config = dict(
    num_hidden_layers=9,
    hidden_size=512,
    num_attention_heads=8,
    num_key_value_heads=8,
    head_dim=64,
    intermediate_size=2048,
    vocab_size=32000,
    hidden_act='tanh_gelu',
    norm='layernorm',
    norm_place='pre',
    norm_eps=1e-05,
    positions='rope',
    rope_theta=10000.0,
    rope_fraction=0.5,
    qk_norm=False,
    attn_scale=0.125,
    bias='none',
    tie_word_embeddings=False,
    parallel_block=True,
    init='normal',
    init_std_qkv=0.0215,
    init_std_o=0.0,
    init_std_up=0.0215,
    init_std_down=0.0,
    optimizer='muon_variant',
    learning_rate=0.00607,
    beta1=0.95,
    weight_decay=0.0,
    lr_head=0.00791,
    max_grad_norm=2.0,
    warmup_steps=200,
    schedule='wsd',
    decay_fraction=0.661,
    decay_shape='linear',
    final_lr_fraction=0.0,
    batch_tokens=65536,
    max_seq_len=512,
    doc_mask=True,
    train_tokens=1016000000,
    max_steps=15503,
    dataset='wikipedia_en',
)
Each number is 500 + 40 x the weight over its row's rms, rounded and kept within 0 to 999. Layers, rows and columns count from 0. Numbers have three digits each. The size before them is the row's rms in percent of the matrix's.

# k: layer 2 attention key, 512x512, rms 0.102, rows 411-447, columns 0-63
# q: layer 2 attention query, 512x512, rms 0.0997, rows 412-447, columns 0-63
# v: layer 2 attention value, 512x512, rms 0.124, rows 384-447, columns 0-63
# o: layer 2 attention output (transposed), 512x512, rms 0.115, rows 384-446, columns 0-63
k411 090:464531440545491528579405514501523464460519480452556536494439541471533474496533482466438475491485471550508459552463517453497457562509464512511576539548549588482459471516531482557463505497490491
q412 089:506450471506518529463566471611473554515530491455496528607499508476514474496519511516486489489468583534448535440485517523505499534486494475433469465451522498537505553503577448490520425488480457
k412 086:554490500529550500460434529534477476610517501555522520520475446503484537525530462414474478483419460535519454547548528503500472504528530451537480475511507545474504477518552585510509548426577433
q413 090:526532555506532490524461456521517442519541493493495483560522536555482554447527480474486503474472375595439487484520606513495459522500447467475570465479499507471515551509492452500535521520457549
k413 086:527491432534512478476466524502442525438417500580549546495429517458464527470540550445537507498470519390486479466479450506491503491518574488506531470525556474511439464461491543490561521538505469
q414 091:469507501446498456484513532523500550493505489526458474488506459559509475463527543460535503441499592440511550521483519490504535483531540511485508532486544505522515497429562449536487484561501554
k414 085:539482487523491512525485515530536458520484533481481504574544438519529576493537456518523492566535479415460414532516492487528466549527456532476514496498453487475491504533500523438519487497502539
q415 088:519448501530516517516471454455489460497522505458491544464506538468506477565478444523522503529545428466467444467465471483514486450463539463507549526505531438509527512478436502580469473500503556
k415 088:479537461558505506513489517527479548420472530519452430521443481524538560523483462564540461511532537527486498513512527487441491484454537553559521530480466530466454532468490494477487489411498519
q416 085:517495474560517450527499478537496470527473550464501452456446545467498552486445444465493538568494496487525484546522462520556455535504470519512443595514555529484475521506485516513460531495455523
k416 084:425420501506578511497507470488527448509514530554479565522538505489454512507508492437499475450418512435489520546574470504495480492519560469546553404536488516535428436474463451517446506591463556
q417 093:481403489523478458477515453474512547425451598534526441497553422512543471472494456502420492507460444493503455548538500493512453519509543481515507548519456461495598490486489539501419383474509504
k417 091:487566482502487471548502504563451411489491496450500507484501483503487510522508611599536501474505506416537499491487551459466605518456563495568546520474483461493412558528506459565570515431557611
q418 089:556470483502474512519433538414452497572504545504464483519474491479443520447509502452514506462538515479509534454494544476523543532471454543483447529534479517447502487499451428508457458486544460
k418 085:497482502515501504560509481603493505466511452450563490467466478436530539544407531506460437496481508427537486574429534472462438490550474460479436477502548473486493546485567612505535507542460487
q419 089:479515504506472477467522419497520476454514472504419442504581426485530483555500516514496541505474478512566504499560544552460471565417562501538483469452506610486512503574477513494457464471505477
k419 085:510469465494539467547507521520462550426557458395488516458529532529533518543438435470521523461500494555494528569480504491519498515538447478506511512479459541502576519434535541489530511491442550
q420 089:466460522499462523443510507448555523497522554469452483513480525527463472405476488514554569481487439553501559551570453460566536481507593481437432477474527411491559590502525519515501518468524454
k420 088:538478473550472429484484536504454531441511496571494568543536445497513505527500577500494475523563499474447460534456557528523454475510432509512519461521428585507518470500495484464561559498508530
q421 092:469491536486525458502586600508447528484508557507457495457544505449489463574516529516529510464461483535467463481542498384574553455516570459558546448490410491525511491482602495462562488443464581
k421 088:458510427446502505448458403487561481514486476461495497484515526511471467496492582528520495557464506545489525471470463581508508516524522526468450494493512613447537471550562536452426457566526368
q422 089:527542536434534468556580453447571520421531430496547490485470531453488481481462451482489460482475507481495455469504558550482475509423523490512488502494596452507560513526488492550481475490507535
k422 083:443473439539504497487453540503518506532539436499466506517536479558484483499463511472532505386470521522496523559508427485507456409567445489531534516452467539558444543485543497542407408499476521
q423 092:454474457530462417515495552420409499501479581506555462451512543423477480532451562459570518523556541480502492542505464435456536499467533487548524545549484514461529432464532535511508479456588423
k423 087:520516519477499511415545494530489487518504486512456459483476557482468502505554572565513444491443472409557516511456450476552524466531538569471472507488544462523472573482430478523481483554538490
q424 094:570493421490497560461616543459444490446475485518580514518516482450497452570485482574429513503467448534441476492483434451478511434486508491562478471467469461493557493471530599501428472622507464
k424 091:445439483502531481552444503480478511533538486530468481472504486470497546527480526465510482479586561493518530517468507566502436603439425474475478476494518517526477492464452515529486437421472434
q425 089:450515494543506488482558520449474488492506418473513536542449411485489443546517535414510481520504503489529486495441538497572443496539490561472515565476437508418533486478518527516480539548579528
k425 098:491467534438621544571483483501469535464478508487539506468510489477460526542499512471474454563566484463436493484541432456473451488410540523529484490504535515493577470497428555577492437588501497
q426 089:437518576406532588440491557542452505487498485464522488499459484536473416448483536519514493539502445479460469489515501602458559491505479537485486545545505451435536503473587515575503488470497500
k426 087:514488439515510488556493507503514509508578544447547503484554508488538514574513531530539522461563495455448540483516449468412494471412478517531550449534523419523480536510463514487503544475521524
q427 094:529424475484475502476579507472419501493428541441513463456478470393573538496446497511502556452481491516553482489532437565500551567467448551499469540551428478464477429543534480565530550551523485
k427 086:491537478551569462536470478529495528440464463550529514529498581605476474511524457621501497513477510515482447519455530536508519454484502435479424519446560495491576468540505505481447465521476462
q428 091:471477465517540551518513469443487476511506474469548464425515544470524434496525504503556495494468537491486578551498512502563546497449529500541473549536496512498525490541523515508481548524442507
k428 088:506483563513433582515467476535562555438512555446499445506471546533472503495459485541475461522496485488520498464472505442478578442473495450499505580559470495514457445464545487492507456478509499
q429 093:385474480508453516500535457483520513486562550458550444469477512461555538488566487494554534513452559408453495576529489566509442475553510542478456501565524479498537490405463469499527482470476497
k429 085:530505481512531521430437464547474543539511504453463518466540484549443419496540497553462570509615487517445504482452518516555521498533514542497494572508495564516486456525462496450487485478515443
q430 092:481494460548523558495557486518442487480531455513466478447417483489546512491524511507527455477441477569506503496479457504543481433471521520515498463500505546535487492490450495508506493531467509
k430 085:484514475513489407537431516447498501510463528512440535521487496505479540413563504495472492472532563498505551489471490509445439514514449555469553520548577503527547509459450550411431519522528473
q431 086:454552511495468513574477465506525530453532517569511519483516522561368499478450448517553510568453563545525489450533483546523531453471423535554500492428480492478482491516509452497536518583515524
k431 084:486476447559481589496595513515482503627513517531483526471611505481532545500516454500466531536545416522509522528506440519535528490491513514405523536503466487474498456527487535498498479480445451
q432 091:474515503545463534491609448511420490542478503482465506532537487485544516485444536521474472470543458464450507576450466513567433565491468468549451530448447555471552529533514513505473554480475448
k432 085:532533469455526489536492451476501455467472526517482456497435484553483524498517463472540477429502404496429517407478490500465502460524578446528465508525557505583479438503519490435484550559569475
q433 090:520394463457527562494450536477511449475499485505487465520449531502577435453471354475496528468506507506492490466482477427515487460555353468410444515505494464481547532472544492520475542458496504
k433 090:450582532482574504544460551503491578486471508584512408549550448487450509573551568445486432522515488541507494449461596534534570528507512494441433404506551472504436545511534468439616489485462524
q434 083:501519518543560523517493527435556490478502489394530561549474466457464479454488560598539532545564548467501488494501500519613520479530535467537496483525525463539483444525521517532509438493480443
k434 086:485552439514515489469509473496498494451458494494529433523475453524471477507476469438443496497531434528573474540508521494506478510482526446466500494537474408530492501523480412448558506467470404
q435 090:485462491507484536530489517435493452526483518482527579571481455551515547483451533499505482431502530501466516602492473503476495496522529451536526458481579518483516588492517497444432556514529450
k435 082:473535454497548506527566527501464537507536523523544514481463616497428500454514493464473540486510534519504491561492534520558459488489544564438488511476559484501439440463520539485520528458470455
q436 088:443455535547497479450548512498473442524488536493486471513557520505575629453523483534470419499531482431538556531557560531595522424470450486416472534547513534498518502439469458507454457468545502
k436 089:550456400415536490563467486481462519484517462553525404488468510493503482466577535444510519555476490488546503400477468426569455533507512516525502571520439479509483501514473482459589472549541449
q437 094:541477459548482505492562481502477510500483476524477442511522559554412425524531423457567522470483466461507527491535528534492512558504504536468479512436444567503533487529500533507548488430498434
k437 087:480565599489528391531482487502604485476502456563454564577487441498538437529473469552502477522517467565499453576429503495456467513461562520481533514552536467502400478523531488552473434493455507
q438 090:534570558507500494497476518519491465507570526587498534529509479483504515519542492504546484523502479548479451556501465497465456504475517567522494504518541502429494436544587562525542455453545572
k438 088:418431481446591444478500504498488532529487456503452508475470514465504541570440561524512524463478487502488499499512511532533656500423478491483508516542484554457520525451429480496527574480517531
q439 093:423495524500461509542542529518508509559505577521511522412446486462485514528533491532557539464490502499536462444576537512495521557541517432522558560496482508518472530539519497408481497525456391
k439 087:545481426423514486410505564516508520534534447474562503524566502541491453446443489425485513511494518487528512487440477492504453469443524471545492489502506458469504467482481495488481519591519502
q440 089:483473519406502504537455440502531459512409557493461503480477521456489486512502421515496527452527533480443536463525456534513496599503498568553442543472475462595494445482488488511514376521503448
k440 083:475467461501579543528530487544489491468528440501542479456491551504631514474542597535439469489486497568553480572535486555556530425455497496448501480480504507440544571518496476416483576602492455
q441 097:522551528468505475523527553519528531449433561493558458532581457470406527470438592466445482530469438524537479552551508588533515484457515442490555460480468519413536508435455469480508523511502456
k441 090:452532521537491508492538445424457512566552458455405506512451498534499476530541454504518493503609517540437500437488434436510494503566496553519542519517489498566490492546483444520542487476474534
q442 088:492562479490430544503436466563558493537480541515538495499468479467477491513465480394499556517530523484501510476522520445557486575498455547417490447490447620515533526484495454436507542494439400
k442 088:478459503498445462521499528503499525597597458496512473531539465493465470481494550459435523433451488500479443470550485525479467515526457515520540506464464503456427466427557492424424497447513548
q443 092:447453470520439545549466501494504525518423548504430463547496490493508535581515567520454605487471518543484508385499446503496464493485525520475525505537452484472448548525540450456488464484570458
k443 083:555517481401551463445465454550514491472496488457500475542467482574539505523485497511448469513495511414458558497550543511494546484521523469463477495487489489476503479441425485475496536494509513
q444 088:494498457597451422475417445541538417454510487483476500515515492491540434474413561458431487503553486520555431472507507522487549461620453503465470507509529514402417601480513463444547494458487529
k444 087:550523506430512519534555450496476533460387402555535453477466458458511551533528453542504464488525522481515530436510541507473450491402506514521455492486443485534556504491522473537519429449545496
q445 087:414433463519485522486483455510481457426454535483600508521440495473540513484467438496428415481482463561505468494529531470578483480517530517479497494468483527516507478441460592424458506553477527
k445 082:488567417491556427569545514437489520531429470490472463504547514535536574571450507511494431496459482426543482546535501445473536509518523429504498497523441525498510510526468506514510506515540490
q446 088:506464552470507556543502535542457506467508445464600567450531569458511502545545489463512522472478467427546497513517580540526491448497444484500428432505512507438552413541495488471497576541502533
k446 085:546500465479522475408535467545502433503500570533513472486468426569524545518520570528476496403610427529492556428585561542538455449526535434476527544573505484508442574498517465571596515538470493
q447 090:471495457520507548539494469489494516499444511550520498545458530465496509470500445506469472513537535392523393565458465548575548591416507491547494546503542510618507513453489485469462493508570533
k447 092:532522576460501533497571448455478489516513495566509537513568428564423515483511491482503491494452528533526491438458536489469490518467475510487459580493509522514520551592462520452555521560463519
v384 090:513496543521466490448484489468538497426582445473512532503511447498521499446464478419481496545439436440488547531557516443555473500501598563464421450488482471525483467503497483589467404502485507
o384 095:444483559437497536460517521488487475547485493566521546483445464532457466486446509482481490467446498497534484506532459518557499458416430523471508475498510478459504535526527543539482543524505468
v385 094:517494411537570503494498525452499525530541488535546434508461508531493450554523495488470547479473598486521524460481546447454573484524472464402507478436582476526484452504541421498519505537443554
o385 095:495478500505502539528462460469507468475477581486486511499526569520608525507561450468473454526542462530527515472485577564464539553429503616514526501424458480542464434494482476465491494524420547
v386 088:543498481484492513537521526440544471539507561521581603539534509550485530506375502505498532476484523495549491580541487506513480520501462545514622498553525503542509479433540453497515438439552485
o386 090:475432514521553544575512526414529567452439502569500516496540469552424503455463505470513495474448544518504496511435443462561454530502468481527508549515485464571468442454442534478537394423563479
v387 098:497425477422506488552495495507518489431472485620458554486493580475484530507530525459470488474505519499473518485481455501486440523497490508472457450549505464481520457512516484502504551525437467
o387 101:468482526466567514500505462525528528471485448577490492540560512479452499452530505486464541511461568519439521498467515484503559461492525459463495493541574489526496482497489478451418531516515442
v388 097:510521528485500499530566480464504468519504464527532523495504548448504496507488529519481533453455578469493458590502465517507592506478534479405501552458536577496473485523492409574473556555555512
o388 098:478592448542469529532487481465474505471467471497599487475528502461470448537470607491527492466550520477443454509467498539468557477489504498550506464496566541451563493482418426516501595509470449
v389 090:489519496531540445591428595479462433521534490467532505481471491359505529463471577562535432492437507490501495552481635507482525537493519440497478573496500517490535446535452468487500531477518506
o389 092:477595394471511483534517494515484388547535457511468502534480532474496463569491492445519585560466527523504509518445540588515462520454515447449512542507512537583573529490508471530543521479482520
v390 097:495534540501516471560564434473579511525453453502422515533542501453536544495535559503533418514515494508469512476495485460501473545445507520471492550490509530526559445513523511483517447438439511
o390 100:432460493553519478526586492461572542534575550579567469514588485486423537497564529493462511467489452519483447472450451500492466563496505483508490461486527563542496533502465513475525485525470503
v391 100:473465498489504476519548478460512523501571489436476548494511543570516483481490530494530503478535490508468534471451522535474522528523536417586537528461461522575550564551482430494501474481415484
o391 098:519480511487520547499494520538508563446514429459516454515605468463483516539440530571529486426499434433437499555516522519447441484474529504491492542466447463527528496547505504447506514430503467
v392 100:558497523506578522519413504499499476543507536384456476525465462416469512476504466407508497461518461491443479530490479537482471560516384443461477493473542517572530596516452524562479427543564531
o392 100:522530558466546465478429417518474533530550494436466490500444547462465518444500477474545474462493404578469513504493457484509514470479529505549513517465491434557511577461474518491521484528518490
v393 093:506497470518531548495520499503544431458528491525570488546520559515506478483559481506441411479478437564451457512457434494456533393535444493536523529520512447510571501457503524510493494544556476
o393 099:490478438527479474493517478496560505496461516521494562575480558566498519523514523493389464525535540509450436517453537546478444481495504550578514488510544532503572447493537515484494457549536462
v394 096:462441508549474495445488489555520506523548495498504539483540478599521485456507583490529514547451497468491485468524528494520448436513556544505474457519511604486494551507501474522521486455538526
o394 096:541425464507565440446494495520542516542454471458456530428492474542517450525570548486488516501442421516569482552531484501513506502574566481513566516522487477474484475534452486500531514494480454
v395 099:548526512526504512538502477515493461416583450486440492482457497526565490462399613543537511510512463509514597463469479513518497456458489574560546549511498510511523508510507445490554504464529514
o395 096:523477467527492483511477553535533540469499435561459475452595454571532449500530563596444551527521505519571506471455521520530483479476535515562469492498428478505552519503494530475502518500554492
v396 092:533480426532501623473415502479535556527464454530393504475571438393602460529470491511473531468533472481509530512482451483574437512454441497481480511474536511538528512550536455515492410530446516
o396 093:507460443465452566475484555526561508494390398509498506479445392446598521512521454538483515537509539558585540480512519507478516547536430518459508564466589559456467510481504502485513498434447577
v397 093:480496418431585437517466511435463464481487478475468548585486531440500528534456520524490544471510491503481543504461527518445558532513503517560492506456508542507540497473490446554475386488466557
o397 100:498541545510543466590501443506460475507517520513493526532465513516442419472453557474508539434482398449435479531524485556443529486539504454567594490443556547544522524494499429557475454552511497
v398 093:544498462461517490472503489529514504466534533479529515558491537445480531526545440530513459546467453500456641543501446475494460481564530472506494508473518515521514582527520517458451513480466503
o398 096:543512536493500489536549526468486474483511527505470556552434526473500485496541504432524458495492517520454479475497488509471472547453551476538472519496501522457473505530531508551523509510536516
v399 095:537445501475514505489513427479459508475523515518516487517491542488394449537519483518547547444515568472553514490442443456535507544484446520491439534530567504546450455584504459457460552520496496
o399 096:510537515483536441495484494452498513510531501478486490519492516453480445483571466473511490545466531456444534496556504553436509472444427486516525522482568486527542555547536508491459525515528511
v400 092:529569527461516514469568548530451425568518476518495526480435467476484493502523534560539485496486536517472505501534542483529516477439511444497522467406526541538474487514531540481452446520501530
o400 093:497451546560527527499457509496471453443459518475515569489504545511418408560428510432499501446440482496485513539530581492450483485524515459502505473478494485526577566457491554535505543438571517
v401 096:528477451517533536505446567497540560456491436490541500549497556497483525507506511463531513469468513463448547494482511405456490567476486500509479509465535419455483538560547470484451607451502506
o401 099:462496441564488493495509511581478498465508499536507498483449495462498584489505414411488522537539486405473551534438541552454524481588515472527530505477490464484402494482583494469454450532493495
v402 096:395471573545457556498474521494477525542461489549530524464464531507498541487490476495525495457507460572532400449483468437454494622649486510484447559520545469451476474504479482504414517505504494
o402 101:461459488519431525460554469520472477527574562419528463522476481486506527542486494545489537556526546457538459559439461508468495519512530452487531513561570561549490526511436468455504445436499537
v403 099:499465422451467542496513512467555469461496586506460518463500557486510505529510494527482488499478489534548546505474560594500493502436523454519509485460505490566510475497478496500565534528493484
o403 100:468538447439582577563566532525443438510522517528444515514515515503484482480517564483423556520551540445496528468399497435485536546489504469471537493539510484575508553453573458435493574494570437
v404 090:536478460488524467487506577541493508445496509542468528524491501483544520499510457410499531411558585509422468540498503497508454453534479483469531464500519543438519509431535564548490523496514529
o404 093:453492448592572523467595519465428492426494515528476485445552467482479513521504537518519552502607464539503506517482465538460476441526503513456526509508513494490519559454476490513462507512544528
v405 095:503479517498462437463525504558523499491494534402489495497554489501563539474525478533500515498486497535531469492545473528539449557455500502554504451520473465470445520485555454532500604550564554
o405 098:482470451547439478507549512507537495485544549491583563508546462493435550479530535500463517461470479554480547495465443545475513552510488520487484521522492517498479446449525475476503509516489529
v406 091:511474471547403498511583519591488449500507515551502543409453482446544471556503470439518572554518479488459562576418510514504566505449526501492459463449531461487482545552543443500477526506542495
o406 092:484447493512450532509571558523462431481512478520543467542466438455460432469549528504470488519463574499485528497448549477516488511507454530504560491477577498500528482525502468461441522477494558
v407 093:470507466501499542432441596528513487518493533561551465506497476515457511502554496474519472490476532534490512500539591559513456426552518492548517487538536464487520569468507471477469526511545517
o407 099:474471501497482579475452496457548474457494611538501467422453531491516488561465600497456515478547512440529544552525529507458504500501474561467491531523510503467462469480525440466452537463586494
v408 101:524537524472459552522478458484433482472494416512490494448494522520450545459524521502476500515560475534507493464508503527481501446473492463445555444428520522511443452476441494487460560520548364
o408 102:455454534476527516563557491494545521503472399522534463501479490567483532445482463531451533530503509488507520473576486502543498505544492471510528521432410536511517545629499487524435519507464463
v409 095:505544528482471484504487529428559513498551440424514454557545518508514452482528441477476486550489469513517436517471480428485478555541513507568499497520503507440515477513498503597514521468449567
o409 099:523574511473494522513536444560513506448599456425518516531516478509531492475509544475544471547501437471525468423459538467471486451521433518481537456441493527503494470488522547546564462413438510
v410 096:507547554488513507524586540520452509575593525566509509485430525525491452481498482489560429450452587526540512463595537476477547539471499483452509527503572511503422465480484480484455478466526522
o410 100:522525528484508472506460452511508470492537471527469470487504467565474439523470484504522556505501531471500501510470527504461460495454542584434569598498468524495480624455463551459408515491492464
v411 094:565460511476564522516520453568555486476502558469449504483517534549546546452469470479463503512545462545541433573486469475511459434481496448438505492530559478501458518569510501499508509524484518
o411 096:468501491499519530472473541531521480447488483527478522489484465439582572484500530442557494541496503454506462523486533545452480500543564476468466504473524440532469456503524487514424509516469541
v412 094:486590548488504431544535526446486519466535485562557534498515481543504499450487525473489535536486499533514489550511502528425452520515500554578536503502521516503469464561469485487473474543442494
o412 097:518585556498424499481506523522582495494602466495510495565448533499507533423492493488497504475468594484452470509464480519512554526488546526510468443556544569467434503486490466412442547477465543
v413 101:490490454495518492536573474416439545559502492554532534530535494438497411450477518505574522494540546468490443583516525580524592482482405464485545494450521469540455424497493546479492592477470526
o413 104:462531484497499521517513555483529544464495425515468447451573536539559538584500468528463545517515535504526478486517523512530516566570466458519509546418424466551487542419496505523508542533489452
v414 092:442526544524402532517418498466506484592471473497470490510519556577543463460503557506527522494518445547488527531489480514539421465430495522465518500513553536494508503507416505512491485528494490
o414 097:505553508510486556499464534451517541483539531431552404467502550431547515422496517552542486556502450568532575453545549494468517498516445511522482508484511538523503463468482556550527495491492512
v415 101:499530459481566518505520502460473444484523520580507516461553506520529457526515524489477478526516511471427539442486578469513463502519573462498487426547500509513502553505495527469508505453455458
o415 105:491448466513546523525564508523453539429560522488475530399453535512547452500472457514525456522547485413546509483536555506590453542473505456479510537517468475466490502492504507507441514482457469
v416 097:533478405536553545492482525486508541483461543493447414444469428567487496540505466512528460470481496498411443491522497500500490491532473501436508515505534511484515517464482521457525542505529462
o416 097:542492505501531512566436490519508463419476459563435492518529477554534541524513428497580454540503361521492556467464515546498514495489463492494484499473427504515488482498516526527488487526541447
v417 095:465485524443506553488472571510485439470506501490464426499550449570512581522490532600538485455559473511457597468537462598513562486560493487468464493464431474523530488421463521539444546520465484
o417 100:525496466495544513511536514491478507466529593475484488457526542495461551472528508531512379459454473512470579515498516439461520469493495414431448522549500544439529505535507473523551511503498485
v418 097:494443449504497491441483512448495525525540533468521540495512590513489476498487546485519423544515429456444541455528481501461488398523488507452543494454510480527421491538513508447465550503489484
o418 100:450455524498547488521493502443505520473427520537424531535550516530511515436492421472532495511486430504538577518407485512546489475503451463525513520541513420537554477445514472450432548358461552
v419 093:468471484474437432478560424517526519583551576518547464480524448527529553491528490482488505474517513521490621436486478495412469508550494512509466510493490470478412566469472509550471469499470549
o419 101:474514531493458468535537465527485524537424560483551446455482508432474536504501528472537522479463470504504503516503543459501477543545480449412470517501504450495453556525469505561524486532561470
v420 101:453538530538454522454487469406534471405545474475460547493550524502522450432540509432462458519426516511543551463486548609494504501452515484545472465565528499496474534513478510483552455507546444
o420 107:573519545484511501501450517486513533534548516474500458473462524487530547556502453490479549527492525541507536497495562465539454356446581387506531524462458477552457457541475461467456494487564504
v421 094:473442461491489456515514449512366564483527523497505442504458495519496527498543544490543454463533460498461531475517529490521510450510460498539560509522371468546523492487522515458439471485497448
o421 095:458464429511462462494541481462457515463471428443521536471523432556532450513453500458441492528480404533596509521454525578493422559445519516520512538511394552495440450549530492548542501498585463
v422 096:520450464504484458434473556508532593501522477541503426561533482489529551492532431492518513468433428482512509501457522482557526545538526573481570452613473453519558421507521536461514562462475511
o422 094:488507545480447496423528483485498463572494571479540491509469516521506512481490428472506470548579444509433530568450534519455472530517462528478555475509578478428516526471548520486458484476513441
v423 101:519541577532435481519488439500537520637524480524563444486462514596482505455459519521491489531546419585462518478465494540472486573452466491517470547370455506517574449531515556482510521497502487
o423 098:472486474423493501590474511558487431584514474510511501483511579516428532457508553513553573452563493512432431516463495473536448550454457533486572486426454490530520492469498517479488522487527549
v424 097:521451478501519575502540503581503558479532517514426394506451463474523539438525496453490489491537444483520519528512477558462513483558543443482490506529499559544422498463574427516448462527498510
o424 105:535513406483514515441479471578500530410446491545491441523555473452471518482484458469508499474451470532577479565511554505528437542523580496426424513504465483493493504516525538537508503495494472
v425 095:431587440511497515512515580523508540568545414507559487506499436534477453546558526489484455552520474503439494463527546454503450539501485484538421577489492492589511507514470518448505474538474554
o425 096:469566581540412455510502423482537524561423522466442527500481500511492455509483516473481437474571463510496492474492467411491478515489473581502486560405524544561540511473536535519501525429502490
v426 091:476489523523547517514465530515475526454503447482456483465440470509482493525497541469496540514541554500478542401519428517504494514517526494502486481505411436417630512505484507502477489534452572
o426 094:563502543539474565467444450476541479475482489482475496473501506498494469490450567482547520547497581552487561487411511566473491416527475395551463438473490550586545501554485486456521539519432537
v427 092:442428479507441552468536501480510480600501520522516495574486465557511558527489520562486538546471491568460488481469557557510491542490527488559540548548444552513439497565471478438490493469424469
o427 096:476465587490505471504496514537419473534552530432430523525507510585476434491505580478511479444563560525472481503509559482549475476551536433502517485462524545465516555533517450401554506482442429
v428 093:490514483489440497443511482489399460523483537455515480533501506442527509506487486515465496479537465487481499485494554559563487395510475461606477444449453513536526549479521517540534495539583506
o428 094:439471464500467440445502509498515474413443538587498535403486484521519563510535456476484424406443461511498574528538541531522530483470465532512497452511518557419465470528544569575547455485497471
v429 104:455477484443480446461579551511553503484496492568537559479453501474521523459481487487533534470468552528456606490512444549500481586513475531494456538494528442483475495522492523555513516550485499
o429 106:470491528499553545477565469597498504510531514504527482569508472537517472489433463462533511511577513486448502490478472400557531462512506526494488492528502522525534495464521499536501495545481425
v430 092:527509480532455466485494507531521507464536526432500495520430458479503510487480538469499445473505518504546484504492509502514459423458467535548571550519521546484513503539470590494503466533522466
o430 099:441483543452436464440439487578494566518471492464471505511543441474498553525430483428469467443489505514537518476522442494496541553524499465482492490509502501488531414546479555517524518464468538
v431 098:595548524524511531454517469521512482517571487439498583508518521507467510471525473499537492558432423511549483575548500493483528490487519496493545496519547504541475422450564519483523441461536574
o431 099:527509482470567450539509511495546464540523515525451524464557543509488500549474467483533511537446446516505379446518484546496499462452502497501484465486528462601481455492522462500548480469499462
v432 093:482504597463484409463506498477579335548532448549403551484511487486515499599506593497479478470523443447555496495538503524535489437493460406560585517520443515509459561467426523499533484523514522
o432 096:501545514488493422527532491525582480510585416491454515496480527545526504558478549559547521509491504563517542516516504551456472456484520411530551567536502476522535502504407402507562464482478510
v433 095:584519514480459508498474509463452491475507461513495607503510543488492495560452543488521539482496535516515445473471468526538528518452618562506454563485500541573435514489471486542537425464539481
o433 101:496577502526468541489455448447510536485484407531543511543533511432446482582466495483454514510525498508527458471429501543492494500488549508506485551474423553483526499441483565471435492484527474
v434 094:521527459541442450516583511543457455494445518575512512459500514485505560475476501568472551561446492533528569485480482503560509468454517501487485429484499517531507500437451478569487583546526490
o434 096:494482465491449428498473471496506516423541489435566533502472476557537534483462546436544512484480415491554512468581515479487450444468474497485520454545523490475512519462477412561479572476537431
v435 098:483458517505559494623511541463503497510532561476547516483559584499479520479486462516477471493502455488524505575469486550550495586578465503461501477472505488416469516420485451539412545457493429
o435 099:547463475554530520453508459482515574499482522500466472455520489546503482442476464501507481504539561460534474499465458533489514521577481517451454507475538467472465475510519453481447471480605541
v436 092:494510456468440527489566545489543608506571507564469524398547484419441487513517498418417505483448520527543468474419501564544446456495468471468486456510533529539489433474558444541518449487416473
o436 097:481469498496508524537555538505479511508476455526497506411485473416510480533484527466481603519494518497454505510508443451471542438478468531554536443546498465448419443518521582472467521526526530
v437 096:522460534542460536473457622494501477493434556486539503457519507517479532469560535569441494476483465533482466537592480486551508461504494450492461519501523480476364500480489575449468507495497525
o437 096:528492477505434493508508511440491473483441487464541521520529471516549527506505508512522491478459442530524508528537491462561527491535511493575487557500503445479544464482549548490493562498431481
v438 100:501445568482414536423449519515553430466482488479470544507464521526484507511429507545507525556497547538468502487500552481550478478464513422497487532532499528549461505500479509577484428479524431
o438 096:520551533544445495482461526534515545522487456490398493467514467523496558569428559510520471540481512567558444444524555470515531530504541461527566546488432463414557474460472487542515489529460437
v439 092:465524471404491526474502564501432473473564511438458484504528462483553491499486518542520525580485511503520545544543571448522499421437478484514506545448479508518521583510506482562550488470505526
o439 098:523483486482426383493558505485485491486530540540504431531557533514528533433444405464496424505468484530484481453488460579474482435474508477556489448565554425498466551499481491532490534519463532
v440 100:529485374422462512468497566536465526570529494462552537470504536586537466469569536503495530444588503502482476528478495492566507412521475477476485501503511476605506422514429479470422502485548546
o440 097:480558495486440475483519510493517498540481565435484554529474556492469491482499518469477553593499452520527594478529492475513453543509488491579528523447517462529476446536543599508528527490550500
v441 089:531504492516549479514426435471504430548450511459511481427521484508508511508537441491453459423477500484540504474474511489517449413517479479456562500492536528492419491493467517546531556539510497
o441 095:523540552537541512514515554514455549497521477447530563475592432621464476431545459487543477566490525448515508528436482524430462459485493459530515452430454419532566445455499487479471553475497520
v442 092:505536489465494476480466547497506554519536535594503488445430507576461514449549554549540542449476557478472442500515490504473484465448511517448479486436449494568560493539503480459475506553496450
o442 097:439433517482522505502519562476477547462507657527470499473462501511445484508451530488421558517517473413488538510529487513480536479493497417575519483508453524475525495498510524544479486513505467
v443 091:434513557479471529538513480442468442528519466458523507444529547477536472515463468451451446452537475507597454494461470459479505511523510504504466441568510489484484463469568582582472502416477417
o443 094:486503539525494505489473474578443488481467420483539454521493486477447544476464530477499488465518503530517448479456504497480502548513519480452546515524513494491536484503550450447478508468501488
v444 098:522498541480530441446512477629426495516460540508533474525564520594448468514516471521507507541527532531476489481494475472465558431440469476484530500498510501494493474506534553542517514516570465
o444 101:518524479508508503508480556519540514526477484470467501470496502465483509464472482478469468473464473553518549480551487470479468461468522475503451436467476406482476497505509471495536552605451499
v445 091:499510562496507437557442499528435503519452490409526500486512503502466470516534545560506504437501541468472471491470450512543554507554451508513525521522534480467549475492465531512486516537474518
o445 094:465548468463481420497485464526547495458399567464507500440532534506547450534473442479512518416461440514498505512501496514492488504529450504530520554441462466458507397557563465502495489463478476
v446 092:542486415503494437528511503420544526502488555622489546492458455506431460494519444527549495478555515482474490487456507531518564463518535492505450511509544461510528543430455514503500537485472530
o446 093:536514474490475467450444465480467533434489513499460459457550477496451541548608466513499477488503418545514494449508514427473463520476515532532423522528519468475453518545470541549541533446500468
v447 100:443472531485569539541500524483487475543556493449431531535573481426496493488560507525471551499527455540483581483535480449485508575501438448481471482505463560558520451506512455479462496615472475